config.toml
n_layer = 16
d_model = 256
n_head = 4
n_kv_head = 1
head_dim = 64
d_mlp = 704
vocab_size = 4096
activation = "swiglu"
norm = "rmsnorm"
norm_place = "pre"
norm_eps = 1e-06
positions = "rope"
rope_base = 10000.0
rope_fraction = 1.0
qk_norm = false
attn_scale = 0.125
bias = "none"
tie_embeddings = false
parallel_block = false
init = "orth"
init_std_qkv = 0.0277
init_std_o = 0.0049
init_std_up = 0.0277
init_std_down = 0.00296
optimizer = "soap_variant"
lr = 0.00431
beta1 = 0.95
beta2 = 0.99
weight_decay = 0.083
lr_head = 0.0503
grad_clip = 1.0
warmup_steps = 200
schedule = "wsd"
decay_fraction = 0.658
decay_shape = "linear"
final_lr_fraction = 0.0
batch_tokens = 131072
seq_len = 512
doc_mask = true
train_tokens = 441300000
steps = 3367
dataset = "wikipedia_en"
Each number is 128 + 24 x the weight over its row's rms, rounded and kept within 0 to 255. Layers, rows and columns count from 0. Numbers have three digits each. The size before them is the row's rms in percent of the matrix's.

# o: layer 5 attention output (transposed), 256x256, rms 0.123, rows 35-55,99-119,163-183,226-246, columns 0-127
# v: layer 5 attention value, 64x256, rms 0.11, rows 35-55, columns 0-127
o226 119:103148101086179123115153091116097139141150180132157110134117147138122170123095151120094126151112097108121153132162109097077117163074101138102133088126102126171117119145135107148151139122110165084113118129125152116137142116118134158135168120143190126105127163146106111136131137144104112147102156130095137159087107143131134070117081106157156120078139168125123155113142105106114106141103
v35 105:130135149109158138161137096120161096168138109141101134109092135124109117130109151151149092143061124107126089150146127056166052132149159128148135097187143124157142110141166101141131098133112121169127143110104134135079150148147113135102116108108182132164107107110140124157144149081142143106096099134131105096154121157173087138128117152152119150075172124149125142113129142148116099111106
o35 098:099141135104109151142136091139110145180154145103134117152122113121104130121128166148123130147116102155136112085166130115109163153123137168118153135133123098090076159138146153080104137137172138127124125131126147121168103095084111086114137153093097168152166126136114089151120137108139159118160115088092107087146116156103135154094104133126127158109128115107111091164136161152104075135157
o99 090:159096159089125135083081151123094146123160107154150159156100157050099126117153127177149156125078097108126176134126157166133132130132139115127107156123149072103127136100133113126108141133164116134109088143090106060151122134106115151137093133155140118092154127134120145130125152189137150145069133159146104134120161103135106101131125142133161125141106151120136148126119129121108124121111
o163 105:121137127153123141119132139087158113145117144102115105111156131142179108134228137068130163114154157150145123131122128146138138154141141082106149122154077118160124146154114144118125109107101127117121132087147122161126133169116171133114119121120139090147053104131131161098120138162150106131162120108115141170106139114129151134110113132142109114166095140145135123161160113117155164134111
o227 114:150132139170154128075191128155104157096100094130092148132123123158154132135080093111105104158135150113122122156087116115107105131112092105144144159094122157181151084111096134174136144131125106110175131154100143122075156127183121112141120133124127109098156138117127106130113116090119142136098130166155112138129098133123119137137131102134108106106133106138096124086111126114121125122176
v36 101:101140094143133156084115064152101088151115090120136136125199134126139103099134156178162084115131127156102135130124148083127156110167136123116145154159156119161138112134119153131140169116112137095129124136158087103134138135092142094128188100162162128143122162139135129137130098129125149131126129141121134149131166158150121112138149116145135132128164062136120119108094116132123133142128
o36 097:118120114155142134123155140128126154130115128161125152155105140121117126113080125159119124088145121137125146151152130112107117143083123127150125115123142155172118130133133141152112131149113151153142122125139080099070125137116133090121123084107134131083133135107153149130131077153088139179108160171140121133107097118092154114158161120135099140127088166148068095105146123107121103161138
o100 106:146143120135119128148126091144126130102157162151142116140090137098114128133135117124162099117124169124126110098115167146097111134160083109070135090108141100111138103119076144134193126124180089143118131123115106140155125134132165135149115168090157128168122109165089146128170158135149125153142132135126144139095150185164133131104115146157134107109168135169089143110132128145135145132134
o164 094:125141146112157149164127151147144121191103138115091082129149157137156133164200141136148131138113087131117142160128106163116157101133128142154123174127124105123097146115158149100099115118122114164106125126138159146157113101172112166156142116113106122096083147106124102110085099130186128120148094106096117109181107114116145142134146116121110131139120108129149101145102094150125153101138
o228 108:126095168095141110091114134089109150122104148129151122127133087125095136120085131109071120159171149125128138141088143123139140127126153131113147096158131141103127148117170065120125138097113123121146121124129124111141164114098138135138112149166117158103113140130139140146110188087122134142096124090170113122124131120145098174126129157113156158140104137089133112177125144112144114120156
v37 112:088140147150123149100149100112143126161122122081121105095171156151108116163145143179140114166082180153156093104124143128129146148156127127093074111157116114113102129127125093129092127113143124112154113112151150119114124184133146153142158138128119140117122168125129191127141142110126135091119136116104090135163115143120169138132070099108090116127139125128139101146126198137144138133140
o37 096:171136125110090080131134113131112166119107121139153127127187099127117150185070126104125116122132117110134108116121128136085103105123130121124171122109109140146130175120115134150129115129113098112165125097110132101171099139126165130160128127101132145162137133088129121171089137070149103131083114173093141128114127197092110142168072157148134151152127174172160108133122122096188065147132
o101 094:134118113136138144161100140147088131115158116076120131165117106138119133112184078136141134172104124181104118122132092122135082095095118114142169113109147143153142107192174168145129118127085167121134135147167150163138137135191137145071147145101136132095072128137173107124150116152121069103113103136117113143106101118101119131136129151122120107157136098124174108142131104148114130146106
o165 106:133153202138148141170139132158125119145089128153135134133121152128104162083183164153154128079115125098130171125164142111141135134152130118146151157132102130152125108107105138136171100144128137133090118111127111120131174077094133124131136139153151110161120117118099153089133082171134144173192147122174136128170158129163095161124151107132141161135107140120112145091135125170056116100130
o229 116:137087091123141125134142130101150076123137146141095121113064125114141150101099137089127121127147129102153136135102182104118163135089135128138115123148115122104110127118165144104107190097129118106130121160144129141093127126117144130115148124151129136100133145155133119141128183126107122141082145117131104152119105109120151136130165150136118081068179096117047178126117152125117154105153
v38 104:116091146175132118131126117135092143148143148160154100163158107179114094145138145091113149110144125131139129111137152124125145132124085142097126118165129082099135160134117117098116116136165099128096117100113098185115121112155097126131096125143120115139130090122173137164137149151104100124125174140130125097165095094134122114132168176131179102124114137099161123141154145115144171114140
o38 095:129130116157124138114128120120174123076148107115126138146098103108180130179117163104148092124153117137132129073141168131151119111149166097118070128099145114158121127119111154111099087119129092152065140102095142162097171138124156134132166098149116152153107140111151125109105108088145154144086123192126115113162152113106110150087095094133132120141092106134166095159161141122112123107093
o102 094:156102087158089131126109098103117167162133113154149090106126134144141121113179142125160110138149113110144100126141140175142080146105077088107161135127133107121171158136102108118117120094185163074141067149109152136100118103099127113131137154129167078107138125148088144135130124132101133111141105134099137111119102089140156118151170133146148104111122104102114184154133119126095125146136
o166 100:163146106087086129174099113093088136101104101053074140134150132137070121106119171160133127164115136129148126178142111121139112117115149148100156105103117129120139095152131149152162118139107148136157123097110091123134101129152117150102086095146120148135081096180109138089142104148106114134113094114116102156112129131150155107125133153092093172083156136131110115135127115165145119107144
o230 106:107151155110162141086146157204145112147140178152163125154125135133130127114140094138089152123082143154108147128121094099120137141168107117157166103134119162148113104144140130111125149139113104128146185201163142105141143158091125125165135157139123165127109161110134145147115167131143092153190148112174133155116131144134113137142121150131124087156103147164114123110082108138153080143114
v39 100:160125115102121118114122137159104133112121137149141107142170146134160132134148143119131143087135168086117150130113106129147123167131115099063159122127107110135175115121150143146122112119112161097102122145125146119132126096122095075129103118163153131135089116154151113133101120129141098107165120099153144146115103122113094120134104129137167113157127116118099141144184098106112076130142
o39 101:100108134129155162135156128115111112169119124076119164133151083079150124123166088158137112154147138131153125148158124081136130135164152135144143092090167104131116120155146088124120084157107162170144132122135116139147120085144122113114150134124164143157151135144126092113105102126101133173108108103135137139124171146113155095125149138171138106117124117150095141120074111119136139148145
o103 088:104188140143112118109094147125158118092141139111125116078084126172171098106115145158117144140098118115167171150126119099157158108140163131144107155150088111101153114130147128088099104111142111111101093121133107134104166134110111130136142083127137117126138102114142100121120131119110129083167151124111090169130118148116116144111089127091163117155121152144157157130106094145122131126140
o167 099:121175086131143120115106122118123135113161123131121168111158154156120137114137130101120070136146112130135126087117164154095106152102135131114116138135152141149114123155089097168164189134123169116149149119137184099155082189127159150115102132156123080136124165147113144103129116106171105161122152136104161135103114159115109146122132106163103123116163137070141124138160136151126175130127
o231 116:194064140123089151146187149149137115130097129159171084152083105121137118123120164128155145093101154130121097120107107163134102105120105123091161114123107134148157125116146136130102134119140075140100150119104105113101120103154118137121144148111114162123085124098141143123119139146155142141142109165134123082166156093137111135133123134091122155136103151135105110119163146110097102094092
v40 104:110135146154103136137102157142137154141194112106112091155128124154116136117161143139105116116134116097145135125124122114137121175115107120122094115106129115131166101130121123137108154136145097136143147131093132100158132145104147136128148127116183133117085150099150179131114120084136138150123148131139127074127133115070074146078134117112105098157112136132067134145099093128117147120115
o40 100:125150108112145135112144156147134119094096149090144115126155142167097100129086098141138122169148185129101158154131126122167141124133165107119116119140136141124117137123106104129190134148093158120104115123159179110102138133166092115133111065160137137111103105130129130082116146155116163128141119154151114189075128110124096106137106157113119138128163144130137137138120158141126127112166
o104 097:143101111095112132146150122118124094116145117125138132087120087140140143150144137144128097130088117159144106095121114137125087120118123092126166158126126138129136100144137150145102118127112100126138120113153086130133093127106163140144169133101136133162109150153152140113107157131171154167133088144123164103134094167101125110075129122164170153149089108153110174127152130114134118147075
o168 100:108115117196137133152121090124125117123111175160129087132126117114150126154093106126103169095153139121151096106093134159111134131123160156129154139138099147106069116100156155139111137097130116140110141086096137169117124157121136118129126151105111142147131155093164073109093107093132082131147152119107119120160153111115138124166145117126119156121116121148173079131078103159106130122112
o232 100:176113127097146148107102107138114120147121136133129143180129155083106157084155115156181159111129119116122127138161144091100124132146075128127088118119143092138145147121104109113101123124076112129120106171138110114113164118156126124120146141179099138121159111114098145162153140134084133111115144112126131127121134121151095162129114129176094087119149129087128141123129154069120157163128
v41 097:091110135096161127117130106130148104101113134116128143134127150157098130125113106146133131134132140087136098121106153105127164080123134103124102147149154104102111129124107132121082111137130135100149121133151111092184174103100106136159146095150137132125128160141132138131142112159148140151161177119133139091161158132103174111131116108101107134153120121090169158162139168119120134138138
o41 103:145125092143123123127118132108145137123108127128136087131103138109108123106157122107163076147103118100099131142161162155119071130173073136136128159127141119156153127135137138145113074154130187128128132161132159135119133105108104159142150114139148136117123141164136117122140107117147142125138109169141145115101142157141104133163202137178130099087144110139147156120155119143148143147120
o105 092:117163125129143110102133093112101134165114138140125151113118158123163186115129123138159185159137177129160132118151104133094157159133140132147117094145093144151113150159133134138146152109111082099118127142147083162109133156128129136134123113101141136156112122113115136120130116170113125127135121134120101156098112120088147111126081120119128114167107102103112167164141134131146130125129
o169 090:111137126124118114111132153129108132104165156107153155103143103154119121148082122124112131079118139140166133127144099162157125136140151129075136100092144152117148117143124125111154113142136089162121132110129106070132095101175133155145150142154108065105133131153132126147090129122122147102126124116148120117106132139143099171097117107052144106162100143102129090118137119112101108121107
o233 112:131109122154108156185116142140123100118134084151131131158119080155149130145115153148096114136132075150109113114103161085098124134102165126131145092126116142137094133098114135099115174110146131126126158134129136137133111158094135102106073148143136187117162115102136105178165143114095097124086125108100124157160137105122129113168126154123115100110150136135117112118088153134120133109170
v42 100:113127173133109072126108157161134132107164127106140106119140158134109121142116161198161135137104132133146133111118114149120127132102118134114147151073109104120137155132112136126085150142128147125149114143123112184125147120109169156147138096120098144148139116138120128166143093136144149070140159126152166122161124112130169147131103129108070122160080150132106103109137128141106105115157
o42 090:130128122139135144125106103094129138129117121106115132153154154158131141142126113161159126085114112147102112164125073120139120132119118164155099130109153150133064126151197138142094130168105119094079130153132118134146158144129117151093131168157157142114144109122107123138094132112130184136127103163129098088132132120144083157134135109124145084113058127141150150128148139105126114098118
o106 102:177076128151138103135130092111098143128111111100091125107053134137128149134117113116134095151169136115123146118126137142125096101129144127123145120087121113149146149090147116115177123110163112139137150123112119141139162105140148118075166142117151168151123156139170113100116117142120121150112132088128136157117099120085111077109078125114066165079158144129127085095112139099158144128130
o170 088:112193116120082192109151125151110136134104167124129110136148082113192155131116105049098128125124127092137141145103172113121149132154137089110104135147120154112155129159138127169120128140119135113139125090128159123102093124107125123135147114132125133085155139151111128112146106134163114129102158089121129142102118136133152142113110150110139139123152125145159123119164093145188152126101
o234 108:144127114113085126167135128096139105124152124138127173117135116120079144156129161108111154167111137194122140140105123129140114142142142133126135123150131068155109127124087157113136172107085144161125134140136100115140100109138139103152088087105124102165103131089115168106125107139103111126143165139090170107144148150112129127128185094148159114110144112141093072161102156172079115176139
v43 096:137113108149152160156118142142164154122121095151082125127160117099080129143145116093115137118171132138134161146130100118085087111126108139138170112117144137135106147112148150099143125105125139157149116113153131170114129143147122125166133119144105181150141111141132133124114123070126107099095170119117132168125171135157152183140158139140150120130067148146075130114124129099152136111126
o43 093:131150107122122089125116111173153150143179153140133166139078134107140150135169139151140143095110145103122155140126110148147138156089132120111143112084149093130147141126109157088140172103076071136138127129178109148152110110119112137111130155142125157168155130119089120135105110142107154125099123136149134131111089106128120104129128153157146149163116138153104132172136131122159118081088
o107 095:136167103114103128103135168100099142131136090173132151128119098131127095121099133145074138163117130162119100116161097117098097104131121103135117153141089112114099118107123139150122076109146163102097123147091117134123129132129113099142141137123130149171097148173145100151090162137128129136133128107146126114100132126117154093109128140111142144129116111127133142101113155104130128129117
o171 094:110099190097170135122122128126139138146120160105101089148145160142138162091126077123136096131174117132086154139152104116147122133165133188123104109132155134147114087122127121148140153141085153164107130087149144120112164078129118148119139134122119110060122122137149177118151133127148136105131078144141111148159130144144111145108144123106121118103138132077155123100160112105139107150129
o235 108:165159074127121116140113120120135108112127109120144136120148140154145102163148172166136165139129110128147133111089193136151122120114166111140137143136139138105142169208143099112131096142186115070162127144108158148119118160100140107147097108136129102148120156125115130129140137130148131140172156130100184104117152144128117102188113073117109143106140145124121119112130124152137151152128
v44 103:150164140169136108132094130112132161123153086129098150153091146113108096085127106129143174142113161121117179132119143146146159118111149103091135139153115146097152109138110153108089108157166124100136111110097117133154109069112173110144125103111138108130104114133138148118087132194149137164172160189118159130068106107162113118143132112163169118105160085098122123090141112118076119108131
o44 099:101155095129122117133120058093128108144122115125140159147151142154182121142157153134140092153128127164111159164133136146102120120159111110150150139119149145110098153140116094114122195151125139097094121129081134142120136112149129107150136131163139133116152114119093117171134107110139129123098114146140108128110159122084124134111099101125154132136092122126130157130137112119149133110146
o108 090:162150162114141103099126153141160122114160129103151139138081132104121131057128158112086181099107153095196132111135124129119111080135105138134130160129154116140106159155157157122156104086113134151125122124154139155165122138119125135172105115123107162118066149149134139120119121117111130150160139141129129135135104127110157108090140114133105111144114132104145093114113148123106126123156
o172 103:132078090129140165164120152141109091115133109111111129156157102130140164168130114117121125167114132119154105106115127076116101161137120142126129108094084123141184093116088097119116107133111109130148163117104135136113106141135127136100081133172109109144189131081122106123152110133136098101155156091095129126111127112116124126138123122116097096119144149113147132123109132092116149121122
o236 113:137149150121085122125152158146147150139105157156155109109121149123070156106117088119148098122151091125077116113131092176183144154106117125111112103156117102127128113134157125152123093105172161152173168116154138108130188153142118132109140137090125124161112119160121151128149157133064131097102119098124117118154112143167127152144163130128139145158153107169111124130135109149156119145106
v45 098:144111136121123116139162159113159148144133143149161130098142104147112094124135099164124088127169156086088121149125191141127134161111106127137141152122140165111113106161136109145119141138151107166155107103172143098146122133135128125145136143138105135122104109119183140115125121106159117103122090117143096133134122130113116136139142125129093129153112163141187142087148109139113111134105
o45 104:127108097114074153156167098151140122081140140118086134114141132102151147173112181146143145133092153155118096074117145145135124108115150119110074108135119165202177113141134147172098116110125103084127133149177151163127137111166156166143126149139089115142112102093097145149132134131109108126132148096189112146126118146145111130132118122178120138120085080152118170143125151135096156103142
o109 089:146140112091144094138128139115141127153117115082165129126075122172141127121176120124118122104134139153136082214098097133127122109176170134142129148116136133071117116119099147133154137135116103120175097120115118157123107120094162114103123132123135097134172113114135125071115133116135148084147093129127135146107130116140122174146105094110123135141104170136128116132116109115141117120100
o173 093:126167143163112129127138141143117099135119138136095094153120135110109172130155097106188142129091117152072173103147111103142162152138093133159163134177132103105133167138067120098161128148125115154133142111076112104112153161092113099154164138132127166113107139132133111134136153123173139148185154132108127126168115136113105143119144146085156101126172085094107129149102089103149134132156
o237 105:111135162114142139118120109162107144155117111120130159142146148109113118131132112119101129150144133103180100113117114139106126124112123132102152121096110098161110111095196137114112088106109152139120133108137133155137143097169096136149128107116146161070153167131155120149129115097126134175104144135111109105095160104120141094141138122156147119147113120167135116054120159113106120156149
v46 102:141127101142106147145161129139129142119116141083137135199164102098094104116108123167109109160114170132146131118138114124136141124128127136107140081133126148147120131135139102132087167095133111135090125156098153140139105123126136112057107113121180146169129140152110155127155110113145116182117120089143107130147120119148159101140093114142175132135104164131104128113107162091153161119180
o46 102:144154116108086118151092150077115158134146164184140114132154115140115134129100126132128130123131132157160135148099130148141136173132118124117134145137150118094130121125112128082118170100139129136125142116114159139103133106132104088113124146152098151092172146152144183134101136144119142094099191140100156099126136178124134174134184137140064123084124116073084129146096109133129167131116
o110 097:137119131163124147142152131185152088175112178116076149133119144091134105148187129106088111140130120128132131079124139130100114129145110107127102147137141101117152169130101152155152104115140097106165146093105090144159133093122123145106135138144165083122136095128122127120100116153171138114135176096138144115169150117143116099136094115076178130137107147131145075103098147101137151140115
o174 098:107148097084160094111113094143120086085156125128157142095145138154113138121098115143103173132114118144100148137134108118150130108116140194100087143069176112108131104070139116113131125090112170128097132120138157108116126163146130133181101143140147171114126129122141107154170112147108095090084139158144123131144145110141104134128124107160127143138125108170127132115192120138128090160162
o238 109:131126160138128129103181130129110165139101086126140068138068155164150164126129129131161117118150123103126122104106152124132104108121146131132154125144069134136119139140129124163122102143146101110154099121126131131112158119078152145128138093116092102142130164095080129148110143080081172168144093121116149141108102090126135102136160153134121147163156143141135145126127128155098117102098
v47 100:142114084095162094101112121121128084131139121134102103093086141104141102099131114132128117124113120156099127105120168111199135140109155154169141162170120131134178105168126112127137131121156130117123166108139127078102083123158097120105147119146121142143119112142109181139127091142142144158111196084114098149083155124138128127146121179162153166137135138119122142145143147086100137164121
o47 093:140129156128106165124123148094178157109119103123148143087110123127114147122150144091130105151130143133172099121089106144141178127107106148133126179108137145107130170108113099115129110138100127081159119130127102153110081128151148184115127113135184137123181105134114110135108190095136136113159113139148093130170124114170104144180155132177128115148164166109114123165133117145113126143096
o111 092:152127147122157107167151137102149162144122172125114122111115148096134110165096121136128149151120106138134143142108126107140102131087163191167089150123148125099162134088118110146133099099132134156150146137155151145097125108126104072121171112118085139135161131124101140134128108157130121132129093122181165159113187144132083131131136094118151108130142105095111103105117117116166113121105
o175 103:131153161188198157096120090171098113098152118100126168180138120142163105118125142121150123098157123099115123092151135104150151171131144116122175127134147139143077113111103124160124149105116135125105110104105126151150107129113128105116128100128108116172096116129127084143144120113142137109145140075122163094147123171081141163110146117094118099124137161154167094099135159099172129128134
o239 108:106103120115102121152129155149119130154125124129156062093140134152114162097145113110119158137095120137130160152146111125065107128136113100120132097119109116134135106146145181148134145182176151144115108143159150111132183115120132153146086136139097146097100133094151138131131170122139132116057114127102122149187113106147160116098110165123125219114102069129138175107114143151098090120112
v48 102:098115115149146114124108110152106101128138137095137134153155122130148104157134132143100136134115103130165130109087135156192148133129086119101103136103136113120139098125102143122129135101109137126105161111167138109112133096122145157143095102158114127162124118138146153118130130137098126115121121113104156158139153135165089116162113154089154131173156065131124083182141107144160121104168
o48 093:143132097174134129131138143123124176148110135118096163136100115104161132115158129130091134138170076151121099131151137116134094128160131143076112126129117115104104112136125118159153137126145135100115071152087098115109127144144099163135124117123093164173128158110161155113131106150166121118122098121132136084137124116084156098156104123172106132099173086111126135111097171105124122105112
o112 083:104135153133101152151093134119162075141144125164125085140103132103125140145144153150134121157120146128151123140125130146126140037084147123137148086136120133118119088108099118157155169111130124140125140112175103102148105114090126138120124142107158115068141124131116101097166102118186174139101122133142156128126101134137115156136155159107145119147097105119085114132150107153099102154123
o176 092:160141090092119116149151128148140143114152162148127119159183114123116090127106128108103081113128132140127133118099123100095162178136096125134126197120102171163159159118137150119102147097114127088201131125151157116096107159122146071178118132135161119096157129110134137129141191121143109152102156135085107121115140145131128119109135081132145077116173162085166171073183118083124134131103
o240 120:110112149132122151129119101133148085142116155119137137116107096128133116133128096137184153089129150095152153106122142191096130163120164135168125122162144086116110166145152129126141138176152131143072123120146119159157161131129121120132176153152112108158088102178107107127099124111089129121143131127163139138162134111103149114079111128155129154108092160128129106169093113159125143129147
v49 098:137117117141170123125121106114163123086163141120094126089100130111074163128100085148108146135100110096140141090104132158137121153130179125131129136106112112121145107170158071133108144154115146117167140113110160115142132142182122122141153145095125126105131169092127105139132102155113126127195092147144163145101078100158111150157115114113124127157210098137151111108087136154132161095161
o49 099:106117100119140147085135095148116127149133133153088100122152102153117135138129121110134136113097163169131103134132105140112130110144168152122106106187116090119162132102130136144159090116148134139107130125118139120103113147090092121130123126142127093132154147145114127099143148188155126151118122130092174070120135103108141127069155131115109121092103121128113088145139119103141162136145
o113 091:141088154124139132084090150115101108138127136120128135136081131115114113098163160084113132118121122122102079113128133112146110149104096160129141146086115133113099142146180152132112122146137132108109142153074121108135105152139126114120101126091148173114155127142118131132126106145099156104130148127162081154154130158157116123152097144108131170128146088133155136079120148119173126111152
o177 103:128134137106088081126128147150113125127118101121112155164113101158149158132075201153132160121144127163161136147143092096113133102118096117145121125169082110139097117145104121117099146147145127129145135144142115151135163108113120129125168157134175093119101135117141130159124131094124151118112134158136145147142143135123097140144144168158129124126182123165119134093142138148129096121111
o241 110:135146144094093113157161107108126132146088154161158145091103182120113117105135114118139118167127108113101157134133174144122155138125150103114141142114167160128119134129113142083111146134100121122121115102111108108129111103129137132128105109104117139138098099144126145135114141114128103116110074109114116127120131115125108143132157108143161095125080136115088167148136126108088108119109
v50 103:135153137133138096140139128096131117106126120150159123147083126112151156117140168108102106133088149111150159070125117148137137132121113132151151119156113113129123101135107092130101156161147148109148104161148118159079119131144156117112146104147120119138155101150160167150137105148154140168111145110140165189149119128103156112105123162125107162165102126095098131132119102124155106148134
o50 093:099123126118091136130118115141130087077155121129148111145142101140134070144133123141134128141128147081117125083098117165135141086129114155157081118107130140095116134096100144145110144074093148141119134095156088135129130148140095162145109081101146135150124143127090134128153151142143125136097098127176191077096177095129136136151099112112150128151169122167127115085151103125173111143130
o114 099:128109133147147133088159112168135169119089147088152173099130114088090132145141122122142125161135095133148129111111127135125166106114120115080118088131098165155155161116135145133163117143128151105122136150115148127098106117108122155172126153123108089125120142100130137129150097145145122130092147130129088155120113140111066117076092141117118094100116128151099161133142139142115111120106
o178 101:157120074140130124135104154125128112178119152127094089133157145151118109096163109141103118156159111137128146144163127126110094159151111101142163128140133122178116155150126109108114123126109110106111098168131149165151116142097133120114122153127099122105115071106144114129090159054100128099151104132074132085091121112148125111131159176148117164138129144098123124105097119174118138150156
o242 117:120129121100137132175127156138143139132171104129113154136111144145167160094084144114126165091108157152094107140171132108129116129149199121135127164149126104134121113140122145129170131172141136147133134094122151089097166124135119104123118114132134168177144171139147137121127115152123118126182128108123120167173130148142139189179151099104114152131113138132195137164126118095099136067121
v51 111:119133098161099106052122144155137122131133136148084124151123103158113139093110147162118132117171159110135149136130140171099103129166166101077157143092120114109148147115154143099127114150134122127099143117139136152128157054118133131106135137124153134116122099156145120123095116120111107142089135149103180163110097155106131098101119099156104132109166109154109110124145086175182108118136
o51 097:107135128126112146137146136091137126116147156136127124117143162113120132107135109136123157100139132134132136089109062082125093141104089178137136103123107124133125130108129151119114138082114141119090138159139113142157121154166120186112150102119099143108199149088112126166141160142125115130094156130135144142150101129151126154114159160118152080128139129118099151158101149131113105134089
o115 098:125164088096131149112118131123177135141108123083134160132083131130133150134175172121152122113139178129128123122147144141127100121153211129172098114115129099118143073135167078100180146169140160094117137157109119112119158152110134109149092165100180122120105120148130130098097172138136098134170114165107134147131130127093130134123134132111135135115139124161109173136112110148153140131085
o179 102:157127152141110116156098148152122148111183076126161141123115140139171071113077112122121110130071119138115120152157148130146116144176105115104133104140113132104123101150109123191129130136128107091151144164103150129093090133144106122123109093124083132129151115111125150109133180126105141123123085105093107133113155156108150135143137115097110127166092105153140112083157158108123134092146
o243 118:141108122129118124109128108159154153127143156144101123118171136093112134146110129123162127142125128116129116127123162146133173122098104120117114159102154132194159158158110120104113105120091122178153104096155158144164162098104146110141142151118169105156099137125104088142131058122090141124123146132146150090124132124146111109134132086111139134129140134088132074147100108137127146130140
v52 102:104107129155125170148159097132122118112135144102147158086121153145150133081118155105141109151147169146145110120152164142138104139128107122158149055101102107182145093157128165112135093080138090122154088115101164107109125112098128125122153125133143128130130161091080173102148151116148157133139101158123137136111108105162072151104123158113133164075151138175103148109142168173112082136151
o52 098:130152123108114155145147154134121145126143170160131151154124124122143128123109155142150140110147122122169088132155120135173178121164126135071116125164131083116109107111134115109136178122186111113135139156123092099128089099142087115124133117150100095132132128117131123098133100142143115102132157074117138079139108158117128128107091111108163131128161160150151163163114135133149118170108
o116 088:157096177164070076127130163103131154132123099140125114112108090126151123120137132114119115133140142112158174096130124134127124133150123125158178118105098168183165163165095128108087164112132135143208169178144133095164114141095124145125139119154096169120091118129159104102130127126137140106145145101115150117119138122148157093113116134149134170130113088148128123115085154133109114131165
o180 100:075110104084168155100115084157146110173114121100092138127121149147109134143152138159115180056128110115089152133098147133170146110112133138122104174165155130090114119128134130137125146188105138129090115091105115101101144172164128123147147169128148133121123126145134115112124109154094136154152106161090106132155097129098128119121110101134132154168122089123083090115201152149107134106149
o244 112:155125125154170097124130096137122099126110118144130134167121124111121129121140121129140075165111140123115101115140086127070113154103147087138137114097145104125142164161112110127099082117122162139118141108123113161126155093123165133126097100110120124143135137112129123179136143097134126154071128137127083127120147073136115127173169132126093057107134129093122116135098084101143152094095
v53 103:162141125121127119145120075119121119132131170184104178135144145147122119135125106110133127137137134134104120164150125126166111089167158175154103100150097109127116139132099143095163128135146112093127099113149135138152159068094117131109104115157099130102107120084139117150061168104095142110093148150131105093110144154161089111123097146122124094127094128144140107158123125065127123107144
o53 095:132157123146087091163120114116141153125124127160124135187128107153165115142122083137146149119166121144129131134132147155158135142092125144080157148139142092120160156121138130078138139172154084136131082147123110134127130127139150100130079158130113118121150125115114084148125109106135142121145081153171088103123153121175147144203143097106138127132131109149150163158125092146091112167132
o117 101:122104105112140169097164091132152134183141126159125157146161126101154137101130143114122091126087086164114117083116146172123158113126121128142145132134117162104095126119140104103145072144119155141105141099111144128186180151121109137144185151101133148099109105164142117101144188090097120146080150097157140126099110110163146124130136142156157160143151136138132122111117120112135151078137
o181 098:148149103119129142100108162161086122106074157087117163088113116093121140144121132144165125195149151127140090118160105121132096124143093154123136141117101126105130106164127114137128145131121162137117168147110128156134100146136104119122166105175098160141146127112131120147153146148130130128127181141117163161088165139069107120112125099123154092143143123123103150100140105162119106136137
o245 106:081120139129129121143133147133150091089156093119152097135117137157109128152121132155117185116116154067132155150111120094080156136144131071109091122129124111157124124121138159161107125101106139136127128112178162106100091090119157111103101163132131096150100140152104169133111097130156137110186124115095125153143064090119160123119099173109078147121118101111115102148098151116166113130112
v54 093:099146102129112120179166098064141114150148158141155133103133074100133150128146134137124127089154138151106187133139119096146132104110089186156091139106142144101122122123115152136113127128099140092102111081091123109152168127124149121151128147110119094089131128132141144108114158160136109103130166123138109057164093103143135116129131165165130164132158110118131148142075137151085153135132
o54 101:124141090161130085120093116163169135109158130130153159103116123146075075095162154154110129123124155120116135126139100138155110131143152178141149109123125108104108152143116192087132112140111136152144163107127101083124106126141134105158122144116149106103181107092119100135110116130135143093110126109072177149125134081149100102157107110071119140143114119084132106121192113151134126096151
o118 096:194114107099174131141123130091127149106101153119120121140130098121187139131141133115129128131120125113123117139132143142097120177142117104154116134142118119182129164133114102138097193124145136105116119136117081103137098118114164144087131110150117113122135143138150117081119146143111125138102107085141142114121151144136090137141140102134136088132123179178120146157092094161124103133112
o182 098:119106138066091121114109153115048111119132082102117122121130133133118172133133135129113115140147109155090146138126150138124183113109125137103164104130116144128122123126110153122118135114175105136121125183145149158125139121122123120148140152126145156137123120129123145126156124139122136114119115154181115134124176150111142092090140169074118121131140117131154124136138151127151100163132
o246 107:140144146140118143082128132123117165122101139149123136107131122122152123127088114089145131160151120135183120119119134118121110130124121102114105145103156105094135133129170105145102098173108131138147130112119128160105132131153122167103109117148120132136099134155132179133079116102154105179138103114101108118128076143093158144152118124183135135105121144179118110095113118092139160101117
v55 099:113120086107119136142135112101086107177133084142093114142148120087127186141068110134154107124138133162159135148135100101114083115153095154167139146132128102102129108119137179119111137120129130115172125130124088114138149102115127140149112130134122189123084128153118128131102145110063130171166096140090167133124183114130126084170138122077148163193137157166127157145149095144122134153110
o55 097:097170185129099100141164127098127197088113176139098106143138136107127115106105101142136115113134110125152118162113145163129168099081157158120108137121118097092098122103168147132125153099145095122091111149113112138152104143115108132118115144175144117097166123122129127098187105137144115105093118129112104128112122088168140163129136113121153110087112120070153106110105127132107113081159
o119 090:110132156144145151120135148147135125129131160121167126116132154156093132159143136113109108116130141119158128118100091103127146149158114148121172149144140087113130179151104160065094132135138115151121169099172128124112138123145173136109130094155136171156115133090113125162093109157144112128141131136144130163156098120149127145120125160130121098137113140158170136140123141167114168144084
o183 100:102141111151128130109151121153075126108121174153178127120095144144144134114128152098130189117130123126074110133119147124166111147101147091108134094118141179141133169100133104171124156136139119119173112121164097130108112143128071120103123168115165133112157124165138152082140132164121178092138123128094121078128109151134153125115149124109123111133134126160147144114123086076158130142164